config = dict(
    n_layer=15,
    d_model=192,
    n_head=6,
    n_kv_head=6,
    head_dim=32,
    d_mlp=768,
    vocab_size=1024,
    activation='tanh_gelu',
    norm='layernorm',
    norm_place='pre',
    norm_eps=1e-05,
    positions='learned',
    qk_norm=False,
    attn_scale=0.177,
    bias='all',
    tie_embeddings=True,
    parallel_block=False,
    init='orth',
    init_std_qkv=0.0372,
    init_std_o=0.0,
    init_std_up=0.0372,
    init_std_down=0.0,
    optimizer='soap_variant',
    lr=0.00774,
    lr_mult_qkv=0.5,
    beta1=0.95,
    beta2=0.99,
    lr_head=0.0092,
    grad_clip=1.0,
    warmup_steps=200,
    schedule='wsd',
    decay_fraction=0.681,
    decay_shape='linear',
    final_lr_fraction=0.05,
    batch_tokens=65536,
    seq_len=256,
    doc_mask=True,
    train_tokens=268300000,
    steps=4094,
    dataset='wikipedia_en',
)
Each number is 128 + 32 x the weight over its row's rms, rounded and kept within 0 to 255. Layers, rows and columns count from 0. The size above them is the row's rms in percent of the matrix's.

# layer 11 MLP up, 768x192, rms 0.183, rows 321-356, columns 0-191
size [102 105 103 101 101 103  93  98 107  99 104  99 104 100  95  99 100 100  98 104  93 102  97  98 102 106 106  93  93 108 110 106  91 104 100  97]
[[167  92 134 124 179 108 123 134 141 123 137 125 120 100 112  81 118 149 120 133 203 119 137  84 172  85 136 119 129  94 140 176 114 124 134 115 128 130 157 159 118 220 143 150  68  83 169 105  58 156  34 145 100 140 127 148 131  96 168  91 165 140 118 121  99  54 125 127 115 158 158 124 104 137 138 142 118 103 121  77 132  77 103  80 123 153 136 155 159 126 168 106 109 127 151  75  26 124 160 102 103  75 134 122 109 149  84 134 137 138 142  82 165 101 141  98 182 169 103 102 142 180  78 147  57 102 103 130  72 116 195 120 126 163 136 127 151 156 158  85 161 100 138 128 152 119 169 110 141 148  88 180 104 147 130 139 169  61 114 197  91 136 152 162  82 105 130 156  99 111  76 106 161 127  76 134 166 155 118 146  98  89 153 164 109 105 105  80 157 101 128 121]
 [157 125  99 143 156 156 142 131 107 113 112 131 133 109 187 121 130 116 102 171 147 156 148 133 132 134  75 134 130 150 137 147 116 142 136  86 106 186 103 131 123  53 112 128 145 149 139 142 103 200  65 125  64 112 119 102 118 149 105 205  94  60  72 111  85 154 134 141 104 151 130 106 158 107 134 103 175 120  98 114 149 169 168 120 125 147 159  83 160 132 154 131 136 163 177 119  93  78  67 126 118 113 129 131  89 116 115 120 147 160 159 165 134  86 106 135 149 112 168 139 175 111 171 146 195 131 101 138 108  98 160 149 162 155  96 152 140 149 105 105 169  64 139  67  96 117 103 113  49 164 116 196 137 151 115 154 146 109  97 146 109 182 157 255 107 148 155 137 149 117 128  93 113 132 112  80 130 108 183 110  71 155  71 147 132  85 123 189  73  97 168 116]
 [109 115 143 111  82 162 191 122 113 122 108 168 147 141 149 130 111  95 115 154 107 144 120 145 119  47 119 141 131 108  68 161  88 117 143 150 161 129 119  93 124  90 105 118 109  94 156 135 151 175 121  76 134 125  65 143  97  72 168 178 141  84 105 124 157  86 129 117 103 153 157 170  76 122  49 124 130 166  79  93  62 134 112 183 132  82 111 130  80 123 141 158 118 155 122 135  82 179 192 138 103 150 124  89 105 161  93 112 127 127 128 173 129 141 126 142 124 164  84 113  87 135  98 131 135  59 198 123  96  94 130 138  60  49 146 156 187 145 142 121 138  79 108 131  82  77 178 138  96  81 136 154 113 121 100  45 100 172 121 170 165 143 123 134 110 101 146 135 143 127 114  98 156 211 152 117 141  87 147 165 119 148 135  61 127 129 147  95 103 127 141 188]
 [114 111 157 139 123 122 154 116 105 127 152 115  80  91 232  91 149  60 104 132 149 134 112  88 168 156 164 141 196 133 104 114 122 144 102 109 119 108 106 122 154 139  91 103 129 135 142  92 110 109 103 111 125 172 118  78 154  97 126 102 146 111  90 134 209 119 136 125 101 136 119  59 111  53 114 126 124  97 131  61 111 175 145 112 136 111  93 139 120 143 169 135 194 135 141 163 126 159 150 104 114 120 127 143 144 179  65 148 141 165 139 135 113 142  84 147 154 162 115  69  58 147  69 185  75 157 127 122 157 127 124 146 138  84 165 115 154  62 152 162 150 139 120 144 129  55 140 173 156 134 130 113 106  91 180 140 108 107 141 173  58 150 100 119 155 154 147 120 132  92 158 134 150 161 156 116  99 139 164 165 141  86 108 116  36 111  96  52 179  95 133 190]
 [125 134 169 126  96 180 146 106  50 147 119 145 147 199 126 214  87 140 118 102 103 169 144 149 118  97 143  78 130  89 115 107 103 135 110 104 156 101 150 151 119 120 150  59 151  85  96 144 171 121 160 141 167 113 108 167 185 127 175  90 180 121 127  96 162 142  99 130 157  82 124  52 103 111 135 139  98 126  79 218 132 105 113 116 160 123 156 185  70 167 184 128 138 145 155 135 119 120 132 133  81  73  92  48 114  80 170 161 163 152 102 132 149 156 104 143 143 162 160 163 102 178 127 123 101 138 146  99  72  95 187 140 139 127 129  44 146 116 165 178 155 148 161 150  94 125 141 152 107 119 123  91  93  79 130 105 102 119 108 115 119 157 134 128  86  69 114  89 184 139 146 115 164 106  98  81  86 145 138 147 127 111 146 112 110 109 126 182 149 144 155 171]
 [ 88 145  96 119 154 129 112 117 171  84 111 137 138 140 101 146 181  89 117 135 156 141 136 185 136 164 164 135 161 134 152  94 177 171 122 107 133 193  92 127 138 102 153 155 152 156 160  87  87 147 114  54 123 155 120 149 114 135 131 129  69 172 122 106 162  91  90  89 139 116 137 105 118 110 101 115 121 104 104 119 144 100  79 143 146 135 156 147 115 154 170 148 104 152  86 120 140 151 156 122 174 119 102 143 114 116 139  96 151 136 125 115 117  63  70 159  85  80 143 106 150 139 141 145  76 121 149 153 122  84 198 120 145 157 106 110 130 145  85 109 155 126 156 211 150  77 100  80 105 218  54  73 147  91 145 147 196 121 178 133 127 148 249 160 113 119  45 117 110 139 121 109 149  70  78  86 134 134 143 159 125 136  45 121 165 104 122 124 102 132 125 127]
 [126  93 127 146 173 119  89 170 100 123 127 169 111 171  90 164 160 142 157 161 164 100 100  80 111 140 161 146 180  76 118 138  77 112 177  81 150 146 153  85 127 171 150 135  99 106  84 148 102  71 126 165 125 147 113 148 166 126 143 154 175  96 138 124 110 121 126 166 202 116 170  97 138 128 122  84 121 109  97 165  94 106  69 178  76 109  67  88 121 114 146  88 132 164 147 179  82 135 170  90 123 119 137 123 132  86 131 119 176 154  85 119 135  92  64 154 140 161 111  82  82 150  74 195 121 120 170 140 200 173 176 102 117 116 153  88 116 189 159 122  98 120 144 124 134 170 146 152 170  93  84 150 123 107 110 134 124 128  67 190  83  96  83 129  78 128  77  93 145 128 114 110 117 211 121 129 117 101 136  83 131 119  84  91  93 119 161 151 143 139 108 174]
 [140  86  94 110  67 100 122 132 154 130 155 110  90 149 118  94 159  68  90 125 145  89  73 119 112 148 118 175 138 143 132 151 155 131 123 131 147 135  93 108 116 135 135 124 173 184 102 109 153 136 123 120  94  73 138 158 106 146 121 128 101  82 117 131 100  69 103  98  98 170  63 120 117 105 113 135 161  79  99 141 183 111 216 125 114 123 109  78 130  91  88 131 109 101 199 109 140 184 132 137 142 139 146 107  70  88 183 161 129 116 136 138 143 134 138 149  59 146 123 164 150 183  57 101 151 130 178 144 132 123 104 169 162 114 135 121 206  57 123 173 121 199 127 118 168 146 187  99  77 206 172 145 149 172 109 167 105 140 186  96 142 111 171 159 162 173  99 130 110 204 103 140  92 124 109 135  78 141 140 142  86  73 105 130 129 134 128 118 106 119 119  94]
 [152 121  76 127 182  84 134 131 143 125 145 178 149  53  80  41 131 158  94 174 140 140 189 120 150 105 122  87 141 135 117 134 136 123 140 101 116  86  97 121 176  90 133  61 116  84 112  62 113 101 119  70 183 122 153 116 157 125  94 123 116  69 157 145  81 107 153 159 103 113 122 150  93 116 172  94 117 155  95  74 162 174  91 126 152  80 150 116 166 119  87 141  81 110 144 130 125  99 126 124 114 147 108  54 148 178 117 123 145 152 182 157 190  88  87 174 106 129 187 141 120 103  88  93 130 133 140 117 102  97 142 121 115  85 105  92 120  73  71 132 143  68 139 138 159 132 100 122 145 132  75 170 161 136 176 118 144 151 144 105  87  96  97  61 133 165  88  88 155 114 131 125 147 175 126 149 174 112  89 143 151  82  89 113 119 112 108 179  77  87 164 147]
 [199 133 133 147  95 130 125 139 105  94  79 116 171 124 121  93 159 108  61 121 141 125  79 143 104 110 147  95  46 113 168  99  86 113  79 165  69 108 170 164 158 174 129 131 112 112 124  74 134 130  49 132 162 110 129 136 109  31 162 177 182 133 132 142 117 148 110  91  94 129 138 147 117  87 128 193 145 100  90 167 161 132 148  85  14  88 140 152 135 174  84 130 167  75 102 189 104 125 104  87 113  93 102 120  91 131 154 112 145 115 149  97 123 159 131  91 176 138 125 175 115 167  65 157 135 105 141 161 162  77 130 142 127 174 139 129 173 107 110 129 137 143 163 108  99 156 133  62 141  76 141 159 113 105 148 104 129 124 152  85 173  97  76 113 149 160 143 122 149 114 162 122 141 128 123 191  82 136 139 135 134 137 154 149 121 111 145  73 107 124 117  86]
 [130 159 154  95 111 151 110 104 116  60  91  92  95 187 118 138  92 109 181 194 145 111 122 157  91  78 153 109  80 138 132 164 107 128 120 142 127  90 123  86  95 125 152 155 161 118  92 127 134 142  84  94  90 129 171 126 166  87 107 139 155 164 140 186  83 136 135 166 155 125  62 136 157  80 127 122 165 141 142 158 157 222  92 142 105 163 113 169 113 126 173 128 132 108 105 124  92  87 140 102 197 158 124 170 103 147  70 121 152 150 104 130 113 194 189 106 144 143 115 159 133 146 108 142 143 150 107 123 190 159 153 148 110 133 135 117 176 121 135 108 141  92  93 167  84  42  97 147  80 216  98 171 162 101 167 140 100 107 133 144 143 127 141 107 118 152 125 117  86 134 148 139 123  98 122 134 131  90  83 144 140 113  77 120 187 133  60  50  67 142 150  86]
 [174  68 103 181 115 138 132  77  93 113 174 116 105 135 114  98 169  85 143 148 127 120 192 117 104  60  74  87 138 113 137 116 127  97 134 141 163 142  88 139 142 118 134 130 114 162  80 117 156  51  96 111 132 147 146 154 106 124 138  86 104 115 158 151 218  98  81 120 131 105  70 136 132 165 143 105  59  78 138 198 175 125 118 134 152 100  73  78  60 129 167 128 125 155 190 155 107 182 133 113  96  94  82 118 120 158 162 108 117 144  93 124 164 146 115  69 125 163  62  87 167 106  97 115 144 170 177 158 124 115  92  58 119 136 148  93 108 163 126  85 146 132  97  79 133 135 143 121  83 182 139 150 148 178 153 103 133 109 106 151  98 129 124 101 199  55 139 135 160 165 141 131 130 115 161 153  86 101 137 193 125 118 132 101 142 105 103 146 101 148  96 123]
 [143 143 132 139 107 148 106 117 125 129 110 107  93 133 131  65 152 111  63 110 110 168  88  95 143 190 124 186 120 139 154 137 131 125 124  95 186 169  92 143 120 146  93 160 171 114 144  83 126 202  95  66 165 103 145  94 172 151 119 109 122 111 100 166 137 156 115 126  91 166 171 102  59  84 177  68 180 112 127 130 115 155 145 119 112  65 107 110 112 156  96 158 160 149 234 106 112 102 150 148 140 120 110 158 181 151 131 134 130 147 152 124 130 161 170 168 176 172 133 164  56 149 128 147 103 169 105 102 184  56 126 141 168  96 138 121 132 205 139 132 120 149 112 117 167 120 145 163 138 116 111  93 108 149 154 178 104 152 120 125 201 185 112 161  74  75 106 143 161  76 149 175 133  80 113 116  77 128 165  99 157 116 173 130 164 118 129 129 117 140 131  88]
 [119 169 107 105 127 101 142  99 145 125  93 160  95 118 158 125 148 125  91 146  85 148 118 111 136  97 131 109 113 153 123  99 101 135 162 147  98  96 180 113 165 177 194 125 124 128 125 106 107  64 128 154 132  91 159 111 128 124 166 134  71 155 106  71 112 159 140  99 182 143 109 105 138 116 138  60 116 184 161 139 154  64 132 199 169 102 101 157  69 154 142 126 164 155 125 127 123 181 171 131 206 105 160 114  68 104  76 166 146 145 151 167 103 116 144  90 133 119 134 159  95 162 114 107 129 230  65  88 154 158 119 133 128 151 180 134 139 130  78 159 168 158 144  82 160 106 137 115 179 107  72 167 129 134 186 140  92 162 103 204  94 189  94 161 166 128 183 107 148 135 113  81 121 129  97  81 155 126 128 147 142 120 100 121 127 106  52 130  83 112 135 148]
 [103 119 144  78 125 171 114 146 107  69 141 112 152 112 145 182  94 157  93 182 195 117  81 174 152 134  80 143 149 104 151 137  83 116 102 177  90 136 123  93 139 109 118 122 146 118 160 187 153 150 150  98  65 155  87  79 140 127 177 166 149 118 128 148 127 160 127 122 160 144  74 123 107 105  83 133 161 127 172 104 142 121 121  85 150 119 102 119 113  88 184 162 180  68  78 134 145 142 107 112  82 130  92 170 116 127 140 227 100  98 130  68 187 149 121 127 134 155 146  81 165 111 166 116 140 138 155 143 176  95 116 109 123 100 118 116 188 179 161  61 159  89 132  98  67  73 105 146 116 152 102 114 104 163 170 145  99 114 141 148 168 122 168 165  94 111 134 146 138  37 129 137 204 154 115 118 182 129 104  84 123 102 103 138 143 113  74 109 166 132 129 103]
 [120 157 139 144 141 174 129 113 172  94 123 146 129 149 143 145 146 117 140 154 130 135 191 128 112 134 134 140  98 163  86 180 118  89 129 137 135  91 128 145  73 119 132 115  86 151 106 218 165  96  85 177 129  98 135 105  98 146 152 118 107 166  96 202 112 173  91 140 163 116 143 112 154 103  99 124 201 145 138  89 141  87 153 110 156  60 171 125 132 149 124  86 165 165 153 163 118 124 171  94 152 150 125  59 134 109  96  79 122  85 151 119  73  86 162  92 224 118  74 129 144  99 184 170 143  57  65 134 122  99  87 159 122 110 158 100 107 112 192 144  98 132 140  95 130 143  79 134 143 108 100 144 114 163 129 171 125 143  83 109 138 189 134 126 174 162 157  93 100 130 203 130  84 175 163 115  88 167 164 138 122 159 148 130 105 100  98 105  82 161  97 160]
 [ 94 134 140 126 152 165 117 108 173 153 118 136 122 115 117 159 145  91 138 137  80 129 107 127  61 122 109 147 156  97 167 140  77 124  79 130 143 112 155  91 123 143 133 173 162 112 127 151 161 128 141 141 106 104  64 145 152 138 148 148 103 128 155 177 137 140 183 135 163 125 114  77 138 102 136 163  81  58 152 183 133 192 151 170 193  92 136 127 102 167 110 108 102 196 126 132 109  53 184 100 183  46  85 125 149 126 131  83 123 102 145  86 101 126 180 117 117 164  86  93  88 130 102 164  87 132 106 153 205 183 137 119 206 130 143 194 198 141 141 130  91 102 172 146 150  52  82 123  98  72 139 167 132 138 157 160 111 172 129 121 126 117  79 167 118 123 150 121  95  94 114 118 111 169 145 153 153 118  81 136 131  92  83 153 111 123 148 126 149 190 140 131]
 [155 186 124 111 116 168 133  81 167 113 107 133 112 153 199  90  97 137  88  88 190 132 129 186 144  68  84  67 196  96 166 110 117 132 171 127 155 103 111 154 149 112 103 166 143 132 128 109 111 100 124 108 109 181 171 135 166 137 101 161 103 128 140  95 160 180 105  80 161 110  99 120 126 144  95 139 112 134  59  84 122 192 198 123 106 159 115  84  96 134 114 193 178 111 121 137 120 182 126 169 136 170  89 101 132 130  72  55 156 161 140 145 114 148 103  94 138 167 128 104 159 144 100 135 129  85 163  80 180 209 177 143 150  69  88 108 159  98  90 152  98 148 141 129 112  85  92 117 136 136 102 132 120 158 116 140 157 135  81 112 117 118 146  76  95 168 134  90 101 109 178  84 140  98 136 160 167 121 138 124 150  85 116 152 126 112 173  77 117 148 172  83]
 [ 70 150 106  96 144 125 110 118 135 128 121 135 101  68 134 131 162  47 147 111 131 175 119 224 130 145  85  85 130  85 179 113 140 127 189  73 143 210 129 164 123 190  83 135 122  91 127 147 109 132 130  99  97  85 114 127 109 159 141 139 138 110 113  89 107 119  94  56 161  61 101 133 142  70 116 170 133 126 109 144 102 181 129 121 101 156  86 125 199 138 116 189 191 149 103 159 157 209 192  80 142 153 147 117 168 116 140  75 170 143  66 111  99  72 151 138 164 146 138 130 145 124 121 175 179 114 115 120 128  76  97 131 122  73 127 132 152 161 121 103  98  73 170 137 151 123 137 124 167 114 142 126 164 112 156  75 126 123 154 146 189 138  77 119 130 161 152  98 134 139 132 118 156 111 141 148 125  80 151  90 173 154 116 127 141 123 174  89 115 134  88 134]
 [150 118  51  82 112 129 203  78 161 154  69 132 195 141 140 138  99 108  99 103 114 114 100 139 197 127 114 158 120  70 119 151 150 117 136 125 101 101 114 130  80 132 133 196 121 116  84 166 114  83 121 122 142 135 152 130 133 165 198 142 113 115 140 132 131 147 121  79 178 126 132 171 134 114 106 154  47  77  87  63 173 142 219 185 123 155 108 113 142 141  90 181 141 125 139 103 125 192 140  71 163 163  96 110  95 158 119 130 119  99 122 175 127 137 136  86 140 127 157 140 139 134 204 110 115  81 132  96  79 112 121 116 175 168 176 157 115 145 190 122 139 115 124 112 107 122 179 131 161  97  68 135 122 114  94  79 145  85 125 121 119 148 142  61  82 101  97 138 113 109 102  78  89 150 109 145 193 158 116  89  97 135  74 104 142 161 134 128 123 130 147 109]
 [ 82 108  95 152 154 167 136 116 135 187 143  98 148 166 183 105  67 150 116  73 125 200 107 135 183 156 211 106 116 117 183  80 143 103 118 162 159 148 106 164 138 113 146 144  80 128 175 166 125  90 118  68 119 107  93 141  71 149 136  98 143 142  86 145 193  83 176 112 130 134 113 102 114 173 143 150 134 124 117 117 122 159 119 199 109 145  77 142 110 137  84 112  99 155 132 146 102 138 121 104 151 149 106  73 175 123 176 148 165 149 139  67 163 119  94 165 158 191 138  76 108 177 108  90 175  58 203  49 149 174 122 146 115 157 115 164 118 193  80 120 135 159 168 127 137 126  78 133 102 158 149 136 186 125 127  96 126 132 112 159 122 124 123 119 109 163 101 135 157 123 163 132 142  65 116 112 148 158  98 144 145  65 122 100 121 107 153 131 125 143  81 125]
 [181 114 142 136 151 151 151 130 188  85 125 125 127 182 113  68 109 113 202 116 135 138 144 126 166  68 187 113 134 187 116 183 136 107 161 166 163 128 127 163 146 129 156  96 107  84 146 193 121  95 108 156 152  85  86 212 106  83 127 107 130 127 136 105 156  99 133 172 137 119 102  60 124  86 141 142 121 140 124 123 141  80 136 137 131  84 121 123  93 121 152  77 150 125  93 137 120 126 141 161 106 162 139 142  89 153  76  91  78  58 120 108 122 154 147 119 171  93  79 136 165 184 106 108 128 149  85 153 149 113 148 114 136  98 124 110  95 159  79 122 149 130 157 155 149  60 114 139 187  80 129  72 124 105 169 123 187 137 164 187 158 123 151 147 186 148 164 130 109  75 129  91  71 133 200 153  91 113 156 138 153 159 167 136 107 104  42 145 101 122 167 129]
 [146  86 158 133 123 206 117 103 233 108 119 126 150  82 101 137 185 145 132  97  85  96 127 170 158 142 103  98 134 157 118  99 138 178 131 114  64 125  90 148 155 167 108 162  68 109 136  90  82 156 123 136 129 159 134 163 122 117 134 126 163 105 149 179  87 107 104 104 112  97 151 152 156 117 145 179 107 182 170 126 161  80 131 120 101 101 183  53 117 118 136 120 146 174 102  79 159 146 141 161 164  74 143  72  85 134 173 115  58 124 160 121 163  87 142 164  82  85 188 140  55 133 110 133 161 109 145 119 144  89 133 148 178 155 135  44 111 116 128 107 156 137 173  95 143 140 110 152 136 127 106 144 173 138 102 121 120 191 110 135 149 117  71 157 139 114 103  92  86  81 155 136 142 131  80 136 112 113  89 139 109  78 107 134  77 103  95 166 147  94 178 123]
 [ 78 135 112 134  58 108 137 103  97 118 124 143 154 130 102  79 128 139 158 165 114  81 132  76 108  77 146  99 124 162 116 170 134 154 123  91 133 103 175 106 160  74 113 133 177 123 138 185 141  69 133 158 179 163  97 177 115 108  97 112  76 144 132  90 144  96 171 118 146 105 102  92  89 115 166 182 126  97  89 169 127 119 164 129  85  97 144 119 142 155 140 104 143 141 186  22 138 114 102 127  92 118 135  94 108 100 172  87 145 165 162  82 104 113 188 141 100 136 164  83 165  98 102 109 142  85 118  98  78 139  69 173 130 179 139  95 108 168 100  98 116  78  96 127 134 182 139 185  93 100  65 145 117 163 149 156 169 142 119 144 177 102 107  43  97  91 127  80 126  82 155 138  99 127 102 109  80 145 146 136 128 115 154  91 199 117 162 118 122 142 121 126]
 [138 123 146 139  98 131 105 140 134 136 103 167 106 145  99 100 196 141 111 167 142 185 152 137 157 131 103 117 134 131 108  98 178 105 134 162  93 123 160 109 132 171 166 121 148 118  85 185 147 159  64 105 191  59 189  76 121 145  98 165 187 187 110  65 153 170  85 141  96  77 173 111  99  99 113 137 150 130  95 121 152 182  93 121 106 164 130 136  87 116 172 175 142 113 129 113 163 126 162  85 128  73 167  60 148 216 105 119 114 100  88  70 108 120 143 120 133 180 115 182 118 121  55  97 129 157 154 211 128  51 130 166 129 166 140 153 167 141  77 146 145  95 103 152 120 128 152 118  60 136 156 120 119  98 118 142 166 129 126 160 137 148 108 147  97  79 171 132 132 129  77 109  95 130 138 177 122 148 110 156 130  71  86 115 146 113 126 129 128 117 133 167]
 [171 142 117 105 132 124  95  89  82  98 154 140 139 181 160 170 121 120 106 164 120 180 154 107 130 143 126 105 131 167 130  82 181 156 154 156 156 128  34 139  64 157 109 167 144 202 152 136 106 112 162 151 137 155 109 128 145 158  91 114  96 149 164  55 115 109 215 146 127 131 160 121 120  97  68  73 137 136 115 132 152 136 146 192  90 122  91  47  90 157 130 160 112 174 151 162 142 130 163 126 126 171  75 147 156 104 161 166 122 163 123 112 125 110 130 181  86 108  71 139 122 114 112 146 185  92 189 105 100  99  99 107 108 157 172 184 129 121 115 191 147 141  92 153 106 103 133 111  82 128 191 162 137 137 166  96 127 136 112 135 113 118 145  78  94 101 131  95 161 110 106 124  99  95  87 125  79 142 157 122  62 145 128 123  96 138  76 201 134 146 180 120]
 [ 79 151 110 100 158 128 109 115  86 106 128 165 111 109  95 147 119  82 190 146 129 148 135 179 149 107 173 126 119  88 140 160 171 155 204 174 121  91 161 210  88 154  87  87 111 117 121 152  61 110 112 193 150 164 110 132 112 157 101 169 114  96 141 124 158 179 167 193 138 114 138 154  89 112 130 181 158 124 129 131 151 154 117 178 175 153 184 156 148  52 146 125 128 142 120 143 114 152 103  96 171 147 125 144 185 163 153  87 100 184 107 112 110  79 147  93 148 100 126 117 135 143 121 225 144 103 101 101 114 180 116  96  99 113 122 109 108 108  60 139 150 116 205 152 178  83 134 141  69 186  96 141 101 161  85 148 174 143 140 157 132 117 104 175 108 100 133 143 121 158 148 130  94 170 205 152 126 116 148 124 159  81 126 166 126 147 135 147 132 123 102 136]
 [ 99 119 106  48 171 173 105 131 128 153 151 112 150 142 125 119 139  98 122 155 138 131 160  91 139 120 142 147 170  96 138 128  67 110  94 161 167 149  98 143 131 135  86  82  97 133 173 145 172 117 155 125  87 156  96 125 210 171  96 154 144 141 139 130  85 184 114 191 117 156 143  81 127 152  97 147 122  98  69  56 152  79  89 149 208 125 119 161 140 164 174 127 169 159 196 147 134  99 144 110 150  99 171 125 145 169 132 138 118 190 169 139 134 128 131 166 123 204  85 123 101 102 153 174 182 135  86 128 100 114 136 105 135 131 111 129 172 193  97 149 118  91  64 135  97 143 125 143 112 137  73 135 136 159 192 160 196 141 132 142 123  99 121 196 175 131 129 140 139 127 116 160 209 106  96 111 121 130 158 117 148 142 173  87 166 112  85  69 147 105 112 149]
 [125  72 116 123 121 161  95 128 140 107 110  84  91 136 134 174 148 127 121 177 102  76 160 147 128 102 101 158 107 101 171 153 108 102 165 120 142  97  92 186 142 156 140 143 134 122 139 156 148  81 128  32 160 159 176 126 160 128 154 148 124 141 100 117 144 121 132  99  99  84 171 144 177 113  55 188 148 161 146  72 159 119 139 145 135  90 133 125 148 164  77 121  98 198 163 108 146 172 136 116 114 136 137 130 180 121 187 139 122 122 138  99 122 110 112 127  99 111 149 123 125  72 119 121 140 109 127  64  98 150 161 185 133  96 156 131 131 174  55 190 178 202  93 167 123 112  89  40 200 136 160 124 194 136  83 179 116 165 119  93 187 130 123 125 158 145 147 132  93 121  90 189 148 104 131 147 153 109 151 125 169 109  94 157 157 191 140 116 129  82  98 130]
 [152  84 170 113  92 126 158  89 124 149 156  58 148 135 149 194 146 143 146 189 146  68 121  83 147 204 118 110 151 137 116 129 136 121 117 201 108 112 104 157 107 140 190 148 148 214 163 113 138 143 134  75  67  97  82 130 187  98 142  55  58 145 119 129 159  92 108 157 118 130 117 102 141 166 136  94 152 127 184 111  99  77 111 147 109 167  67 135 149 125 163 153 140 140 121 128 112 120  93 117 119 107  68 138 161 147  90  94 158 131  68 133 139 139  91 142  90 151 131 112 146 138 148 144 113 123  90 119 105 159 123 142 110 137  97  77 158 136  48 203 130 146 113 114 141 118  95 131  90 116 147 108 126 157 138 151 145 140 155 157  82 148 129 146 161 138 118 153 159  96 136 144  72  66 142 189 163 170  68 168 136  58 114 151  89 120 112 198  98 130 132 100]
 [122 140 114  88  82 117  26  94  98 118 114 157 126 118 122 143 134 113 134 147 136 154 102 130  44  55 102 113 118 150 165 122  59 113  38 140 126 142 133 198 158 169 153 112 161 142  91 125 180 105 125 135  98 162 129  85 133 117 158 118 144 104 140 123 145 152 138 116 174 179 114 113  69 140  27 111 165 162  97 103 158 117 150 112 144 152 105 189 120 108  74 103 124 107  98 143 181 141  86  86 176  94 125 147 128  73 151 110 154 172 149  88  90 148 173  88 102 113 125 154  93 102  91 114 111 102 132 126 159 153 142 151 141 174 163  96 156 116  97 115 125 114 123 203 147 126  80 139  95 124 103 150  87 100 134 179 113  96  77 151 151 172 104 120  68 134 172 106 130 160 151  98 123 121 130 147 122 153 127 130 157 104 157 150 177 129 100  52 203 141 145 129]
 [124 113 196  62  87  83 132 113  92 135 145  69  95  86  67  90 130 101 145 123 141 137 128 122 161  88 190  80 109 111  97 113 145  88 170 156 135 138  98 157  82 152  73 129 124 119 106 128 104 133 117 105 131 123 104 135 116  77 127 124 129 106 142  99 152  82 115 121 128 112 152 129 141  74 162 102 154 171 112  89 150  84 157 103  81 126 162 165 158 188 142 124 155  91 215 124 125 178 152  64  85  89  94 125  59  60 146 153 140 150  99 138 111 161 143 141  59 168  83 114 142 100 147  98 126 131 102 145 191 128 109 123 138  92 110 129 118 125 143 171 138 137 112 150 182 116 120 162 161 152 177 182 137 129 129 101  85  58  98  97 131 117 140 178  86 121 169 102 134 175  99 158 123 107 153 141 116 182 182 102  86 122 123  52 125 144  93 131 164 212 140 109]
 [159 107 156 145 101  98 122  94 142  30  95  86 121 118  96 157 148 107 141 155  77 116 149 123 151 117 119 146 114 152 150 106 195 153 169  72  76 145 195 125 156 119 117 128 106 106 171 120 176 145 147  52 117  71 165 162 109 133  72 137 218 183 135 114 149 139 146 152 180 104 136 129 122 102 125 196  90 117 117  80 116 175 172 164 115 112 108 126 111 160 150 142 152 105 130 155  98 168  83 102 118  84 130 156  86 105 154  69 168  96 119 123 165 159 135 172 148 142 127 131 107 147 114 154 112 104  88 165 130 153 120 140 108 137 166 154 126 134 107 137  85 153 170 124 104 120 142  87 164 159 121 183  79 104  68 122 113 113  94  92 141 169 113 113 126 141   7 195 142 119 142  86 165 146 125 200 160 156 149 158 156 128 100  96  91 124 114 145 129 151 143 164]
 [109 151 182  85 128  89  78  67 131 160 179 125  82 105 115 194 150 147 118 125 173 138 188 111 102 130 153 143 156 133 127 174 136 115 115 139 128 115 143  88 155 112 133 132 131 169 133 130 134 125 157 109 124 120 111 128 171 130 141 213 192  98  83 145 128 168 170 117 143 121 157  91 149  69 115 187 156 138 133 132 203  38 137 122 149 115  81  73 192  94 123 112 133 108 124 122  87 125 139 140 132 144 119  94 132 145 126  72 167 166 118 126 121  99 135 118 136 135  84 124 103 184 117 108 169 175 130  88 102 162 123 158 155 105 111 131  68 158 104 138 171 109 149 172 144  97 104 106 129 126 145 108 154  99 173 127  94 110 103 143  99 146 121 129 134  34 158 142 166  98 152  59 203  67 111 113 149 129 147 100  93 123 175 135  45 143 189 110 183  79 125 159]
 [157  95 155  91  94 120 142 102 146 153  98 146 142  89 147  95 117 204 151  48 127 139 191  76 130  81 217  70 139 146 151 145 131 129 115 114 114 165 169 114 182 129  95  59 149 159 128  76 155 140 194 148 107 112 131 143 146 114 127 166 124 130 137  98 144 165  81  85 100 149 100  58 160 112 122 162 187 126 167 139 128  76 104  83  87 141 139 106 125 195 123 144 139 106 160  71 131 145 146 155 121 149 131 172 121 110 164  76 162  96 147 124 126 156 153 172  81 129 159 172 228 120 144 182 163  94  98 105 115 147 130 152 123 131 163  97 161 162 140  98 122 151 135 113 163 181 109 112 135 103 176 112 155 172 123 109 155 122 106 111 139  67 131 131 124 145 155 119 118 123 102  38  98 102 140 148 140 148 125 169  89 136 100 207 143 124 103 138 103  85 121 146]
 [117 167  69 109 112 102 158  94 122  83 134 131 120 105  74 109 121 106 106  60  74 146  98 191  86 154 148 108 153 164 190 109 145  98 132 157 101 174 133  84 118 142 125 115 139  55  99 130 123 128  92  74 129  95 132 123 169 135 169 134 169 101 157 122 122 123 120 127 164 119 100 121  97  91  86  70 172 155 107 124 100 121 143  72 123 146  81 129 117 162 127 193 132 116 211 154 125  80 121 144 135 187  60 100 153 122 117 117 131 128  91 120 159  94 100 152 166 160 205  95 112 172 134 122 139  65 102 124 170 108  99 101 130 108 174 191 103 169 138 155 169  81 149 110 158  64 152 209 112 130 177 137 144 125 142 122  82 123  76 189  88 112  87 116 171 148 138 152 187 134 101 168 173 120  97 116 101 141 130 129 123 132 123 106 130 126  81 156  83 164 132 156]]